Each number is 200 + 40 x the weight over its row's rms, rounded and kept within 0 to 999. Layers, rows and columns count from 0. The size before them is the row's rms in percent of the matrix's.

# layer 2 MLP up, 768x256, rms 0.142, rows 716-741, columns 0-127
084,278,192,246,208,249,229,226,229,164,239,193,115,152,263,229,112,210,168,203,226,176,174,266,191,191,224,192,219,167,239,118,269,111,180,208,242,203,234,206,207,231,144,125,224,196,142,254,189,227,137,193,97,230,181,156,254,152,150,138,195,267,218,230,198,135,236,230,232,194,232,211,235,209,197,255,237,212,237,189,222,189,153,194,191,213,167,210,162,201,143,163,213,207,111,247,189,169,184,270,198,178,248,220,156,213,202,202,197,230,166,194,212,271,191,184,284,173,221,213,224,209,182,191,323,206,204,170,197
076,217,176,170,165,230,176,214,221,206,152,259,172,160,268,222,181,192,197,193,177,195,239,237,213,192,242,171,206,208,183,184,215,186,185,158,231,312,158,224,203,245,131,240,176,246,134,139,195,276,206,247,112,199,192,139,150,196,204,145,185,200,192,250,217,193,149,153,206,218,242,203,245,139,134,270,199,303,195,208,211,242,162,307,175,245,228,280,198,200,187,248,175,259,187,242,262,227,260,159,229,183,225,175,165,157,171,171,141,247,219,215,205,213,135,186,230,210,182,211,209,144,203,172,229,229,220,163,233
067,178,247,185,243,144,257,219,218,263,211,228,163,163,216,177,197,158,245,173,115,160,207,163,209,139,261,231,242,146,202,158,241,216,240,178,242,231,173,248,256,221,218,149,206,214,135,208,217,269,192,303,186,196,226,230,66,183,208,153,219,154,161,306,188,149,192,175,218,192,160,244,242,195,139,229,190,216,162,219,235,121,262,166,159,191,190,193,191,177,201,252,213,218,230,158,185,132,139,259,225,168,217,180,196,162,229,145,169,164,228,168,64,278,178,154,205,238,114,190,188,163,227,167,215,171,255,183,158
110,195,168,231,219,200,227,198,254,230,209,231,194,215,295,140,186,178,168,248,140,174,179,154,248,205,162,201,217,265,193,215,177,145,202,188,203,272,216,144,188,249,216,265,146,189,190,175,206,213,218,308,235,201,164,161,184,226,191,168,234,252,216,203,60,229,214,172,236,221,191,234,218,182,197,144,215,239,219,187,217,213,167,185,244,196,189,174,285,201,186,229,195,185,213,248,204,212,256,203,164,198,191,235,172,190,228,229,193,193,201,198,155,271,274,233,207,131,176,255,188,255,304,208,209,300,274,178,165
070,185,260,199,118,245,201,162,154,197,242,178,179,225,192,226,196,177,202,126,168,163,207,163,183,176,177,237,200,213,132,160,251,154,260,132,226,186,201,184,259,198,224,111,193,159,179,223,144,244,207,175,95,162,210,215,218,226,172,163,227,193,179,257,161,164,226,206,274,218,225,305,240,214,204,220,174,119,188,332,230,171,214,200,150,270,255,199,141,255,195,225,165,215,200,192,200,217,228,191,174,165,174,167,172,193,267,74,164,157,153,227,224,196,242,189,210,228,189,188,229,148,216,176,272,242,182,239,213
121,258,222,170,236,285,247,165,121,214,232,199,232,134,208,202,212,189,177,193,275,242,135,154,199,194,224,142,164,176,203,211,234,172,137,215,216,274,203,148,232,203,224,269,201,259,183,144,210,209,220,250,264,215,136,216,222,221,197,161,172,169,158,184,198,242,179,203,196,220,144,167,166,223,195,225,182,154,257,276,214,214,188,200,162,213,233,293,176,203,178,238,143,293,223,191,172,156,227,233,170,256,239,223,228,192,300,175,184,207,213,117,3,247,244,231,158,243,213,240,191,242,214,148,192,212,212,194,240
071,257,236,188,55,233,150,164,172,142,217,220,205,234,220,250,129,244,173,247,211,150,172,198,201,188,179,166,174,233,217,190,160,188,168,136,229,232,249,201,211,188,175,193,241,222,200,293,213,198,230,227,210,152,214,134,151,136,241,230,229,139,222,187,185,233,198,220,232,243,237,188,284,224,210,261,176,273,158,307,206,211,231,176,256,193,212,266,190,215,214,159,207,179,181,226,190,182,172,177,256,219,203,164,256,163,233,138,183,155,219,187,205,142,183,139,200,205,226,166,208,205,201,146,238,218,262,215,161
068,223,179,249,147,159,226,271,166,210,177,176,217,171,207,150,265,160,192,171,151,157,235,238,231,176,214,202,198,243,271,222,157,223,192,204,167,172,204,268,219,210,189,135,215,194,152,203,198,243,241,243,206,337,211,221,133,162,215,133,247,242,223,235,172,176,207,253,219,261,232,238,203,248,221,205,164,187,196,218,220,213,183,156,219,213,265,169,201,307,228,226,220,264,245,229,198,198,147,193,126,198,211,182,138,233,257,198,179,174,198,200,132,244,225,191,227,209,163,247,177,151,206,227,203,217,177,182,163
066,190,258,166,178,226,187,168,165,224,253,220,237,155,222,173,210,317,134,261,179,166,144,209,163,180,209,180,216,172,194,125,190,161,235,197,251,220,167,218,253,186,169,168,188,251,108,204,210,190,197,223,235,159,269,211,153,163,204,232,218,191,180,214,191,229,175,182,184,200,218,283,236,171,252,250,158,208,223,185,176,212,224,167,195,237,218,287,219,166,185,187,201,243,267,213,207,119,225,154,174,172,242,224,144,240,155,286,237,245,229,152,168,260,186,280,233,198,230,222,221,176,206,171,200,207,214,139,179
092,208,205,139,263,191,170,186,214,180,204,154,227,220,232,192,188,218,102,115,215,165,259,207,232,174,223,172,173,189,199,167,180,192,198,196,208,227,156,139,206,121,184,255,279,223,195,223,201,129,215,210,93,187,140,152,251,202,196,211,174,240,199,255,198,193,213,202,228,136,257,306,151,184,203,273,194,220,201,251,132,175,163,232,209,165,256,226,203,223,168,237,298,212,190,202,165,177,187,127,218,160,208,219,207,219,201,211,160,185,200,181,216,245,172,178,104,241,208,93,205,150,224,164,220,215,192,187,400
129,219,199,210,239,220,166,127,185,228,212,225,218,259,139,165,194,188,221,187,158,207,229,196,185,207,223,216,217,183,232,196,306,206,136,211,153,181,178,173,193,189,127,223,215,197,190,196,203,223,151,221,219,228,216,176,128,213,176,185,156,224,284,169,215,214,180,158,169,184,171,300,269,192,210,184,165,166,211,198,206,187,200,155,149,265,207,219,159,194,352,200,188,205,169,202,218,157,162,211,214,242,261,179,211,168,228,195,233,221,178,156,152,215,288,140,173,198,193,207,158,209,167,195,208,218,242,275,176
081,242,240,185,204,211,204,213,207,193,168,243,158,193,221,211,297,217,221,224,183,195,206,198,195,163,206,202,208,283,221,210,328,185,182,138,257,265,154,212,205,190,171,225,126,226,214,186,179,190,234,159,231,158,162,127,208,230,229,180,165,173,147,255,231,215,219,275,216,210,210,259,244,191,216,264,166,291,133,185,111,228,152,169,182,232,205,231,196,224,213,220,262,173,202,117,267,184,156,252,187,203,202,170,216,150,184,78,189,147,147,244,198,208,145,269,195,185,205,139,230,215,204,209,220,179,195,127,188
116,219,193,210,144,211,159,145,272,186,173,147,186,178,176,150,185,213,193,212,166,238,217,220,186,191,180,115,194,182,230,199,237,217,222,216,206,266,257,212,180,247,131,189,177,157,186,188,212,178,211,231,218,103,203,223,204,178,212,215,179,200,158,173,213,228,163,203,168,200,183,264,259,159,249,294,268,229,255,250,130,187,191,180,255,145,109,287,146,142,258,235,215,246,182,237,200,295,207,245,193,240,193,214,148,226,152,216,214,224,224,260,198,225,152,190,231,217,175,151,150,77,190,242,138,165,206,154,144
057,198,216,203,181,237,238,242,206,192,297,177,185,68,246,187,243,250,168,210,166,157,178,241,173,163,168,227,151,269,117,167,177,193,222,255,205,194,175,247,180,214,182,257,140,252,113,146,175,150,219,275,200,238,191,239,193,168,201,200,156,207,156,191,129,186,193,274,248,170,170,201,209,173,163,250,196,133,182,192,209,270,167,192,140,204,171,177,269,151,203,186,278,196,209,250,258,220,236,193,152,211,205,240,95,215,167,115,192,201,160,215,247,244,188,198,249,235,194,180,139,230,203,174,154,221,239,214,194
124,159,140,275,216,226,185,188,240,158,179,220,202,148,270,184,201,139,214,172,53,154,168,274,242,184,230,262,192,205,200,223,231,224,207,243,211,213,264,193,132,234,212,179,177,211,164,189,206,141,267,173,262,285,214,247,193,219,241,206,208,202,190,251,196,220,229,234,221,208,136,233,225,231,208,238,258,263,207,184,253,231,182,161,150,162,200,158,295,251,188,167,248,185,159,197,188,249,193,189,173,136,183,270,181,202,275,223,196,202,126,195,242,229,207,234,198,197,169,240,189,213,237,155,234,230,285,227,180
147,191,297,182,239,236,214,156,203,214,233,194,212,222,250,180,204,155,218,200,199,238,219,253,121,171,216,175,201,198,184,228,242,194,226,184,195,207,44,191,254,217,209,175,199,198,138,136,196,236,194,283,244,209,151,152,251,83,172,198,172,128,146,213,215,197,189,224,315,166,175,284,186,209,221,223,55,170,207,151,195,193,222,168,150,181,232,188,212,216,190,202,193,225,197,205,231,280,217,29,199,203,166,185,183,187,176,112,216,215,184,237,239,181,212,185,208,250,116,180,187,179,250,215,177,253,252,228,182
112,191,163,166,182,179,209,215,231,198,285,194,207,247,151,221,213,129,239,152,275,200,221,205,196,200,225,123,187,190,224,242,252,223,191,245,187,158,214,159,242,197,245,225,209,293,162,166,208,214,208,276,245,201,210,248,198,173,237,134,192,214,211,242,211,243,178,195,260,178,149,209,210,196,203,200,190,172,179,176,189,189,216,179,172,158,290,165,166,184,178,245,204,194,131,255,203,187,175,137,204,172,187,72,289,260,230,198,237,189,209,200,233,143,225,150,181,245,206,152,182,254,218,247,247,206,225,248,178
091,205,127,202,241,248,242,184,169,201,169,269,150,192,149,117,161,190,120,164,128,194,192,284,134,153,189,220,167,240,187,197,166,132,163,191,209,197,199,161,186,162,234,170,179,202,177,145,182,172,172,231,230,205,184,168,215,188,224,153,264,218,163,147,203,185,187,239,184,234,227,223,203,151,212,262,147,131,219,189,249,189,215,195,188,213,188,343,216,216,224,136,198,173,226,182,220,201,186,162,190,266,220,243,232,182,220,205,156,187,226,293,230,242,180,180,179,200,172,221,165,139,201,195,250,171,213,253,198
086,138,178,145,174,167,181,154,283,255,196,195,193,186,152,217,173,235,218,129,197,146,183,292,202,183,168,176,211,182,223,197,173,215,202,202,179,237,210,163,236,202,221,258,259,169,238,205,166,101,222,323,168,196,151,181,224,246,209,257,154,194,187,208,232,214,182,156,239,188,172,157,208,201,235,210,263,217,230,198,169,271,125,216,153,228,189,163,235,256,226,224,218,240,220,227,246,212,140,154,166,190,176,209,191,229,146,215,221,271,180,225,187,233,181,228,130,261,217,148,175,142,291,200,171,165,201,202,257
092,159,151,223,149,207,245,285,238,122,133,213,203,229,253,145,173,155,185,197,146,158,246,211,186,215,222,119,210,164,182,226,149,196,191,225,176,179,216,208,199,198,192,219,215,216,228,211,163,217,242,253,233,249,199,203,182,168,194,213,152,129,195,228,174,207,190,232,201,280,315,153,217,162,235,221,205,179,130,198,152,180,158,153,207,229,239,148,292,181,202,236,193,221,271,195,230,175,211,223,179,216,243,213,200,153,245,164,250,171,196,200,169,217,210,159,155,231,123,225,247,216,258,185,232,163,228,166,223
111,253,239,217,223,234,230,158,193,164,172,255,215,172,184,202,213,185,210,218,200,138,214,237,200,181,222,226,194,255,187,193,236,247,236,139,164,190,215,218,242,223,199,167,203,181,204,201,239,165,250,164,202,255,149,179,71,205,147,247,236,159,148,172,78,235,195,170,183,190,161,207,153,170,263,237,93,185,187,237,318,183,209,204,177,159,240,193,179,193,224,248,241,214,128,239,192,190,192,180,244,153,166,194,229,173,210,263,115,228,159,185,252,228,181,211,211,211,224,197,178,237,300,219,155,131,136,206,207
071,219,172,206,199,149,215,143,204,197,167,223,185,147,195,225,202,226,129,225,211,178,222,283,173,280,270,206,200,170,208,122,155,269,196,134,240,130,214,132,203,174,191,158,144,226,235,249,166,198,189,209,203,260,165,167,136,171,211,236,181,192,160,181,166,166,233,140,182,241,238,240,234,139,197,289,228,217,177,204,227,186,201,240,106,200,243,141,219,150,230,135,175,186,189,214,174,208,181,214,280,149,141,209,107,106,216,119,144,206,178,207,139,329,197,181,95,186,254,186,188,198,252,256,252,186,208,153,208
114,220,255,254,178,121,198,171,244,178,161,203,245,177,127,194,200,254,191,213,214,211,170,171,214,166,196,127,270,195,159,151,191,184,166,203,210,213,226,197,184,243,191,201,186,304,219,214,311,180,221,181,215,204,209,244,234,176,91,258,228,145,191,229,210,203,273,243,281,162,237,171,270,247,165,169,212,182,182,277,150,133,252,199,53,285,208,186,176,170,171,265,188,226,222,228,226,163,262,196,212,204,174,223,168,184,203,197,243,164,232,206,223,303,179,263,181,230,220,232,236,226,142,158,215,273,181,178,253
098,174,172,149,233,203,236,267,188,161,205,190,237,212,179,232,241,265,251,182,191,192,184,174,164,191,210,140,218,236,255,215,191,216,223,256,168,173,195,174,94,201,250,246,228,169,228,223,311,250,160,206,240,196,138,154,204,183,193,165,228,215,218,224,239,306,195,175,254,272,226,279,181,216,125,230,201,167,245,277,164,194,259,264,162,184,152,254,236,268,196,186,221,208,257,217,122,169,202,132,259,166,186,124,255,222,95,208,260,113,257,223,238,221,179,186,205,194,217,185,234,102,138,187,246,209,207,203,201
068,124,233,229,246,217,213,232,256,201,282,210,227,216,207,187,166,185,180,240,159,247,207,283,207,180,194,131,204,177,288,258,151,210,232,215,178,183,185,228,216,162,190,187,297,146,171,220,208,190,249,170,154,178,136,187,189,177,184,207,209,178,170,146,167,200,210,145,256,192,181,247,240,217,258,202,156,220,202,182,163,205,148,163,156,199,147,194,241,207,204,158,206,211,239,230,190,173,197,235,231,275,187,167,203,192,160,175,154,193,211,219,219,255,126,227,245,261,205,168,228,198,170,246,250,193,191,164,212
138,204,245,228,238,176,189,191,153,209,190,208,144,135,210,243,243,201,134,150,186,214,210,182,226,195,111,148,253,169,173,178,168,200,216,180,260,249,141,181,169,223,16,176,179,214,228,228,153,206,186,187,231,230,121,264,136,199,224,205,135,181,197,144,173,179,165,235,163,199,224,214,198,162,163,184,266,191,181,174,196,230,180,315,139,154,133,214,211,196,192,144,135,168,200,210,359,222,184,213,217,190,269,217,154,165,202,185,201,194,215,215,187,209,166,190,196,199,190,110,217,186,178,193,277,214,209,217,223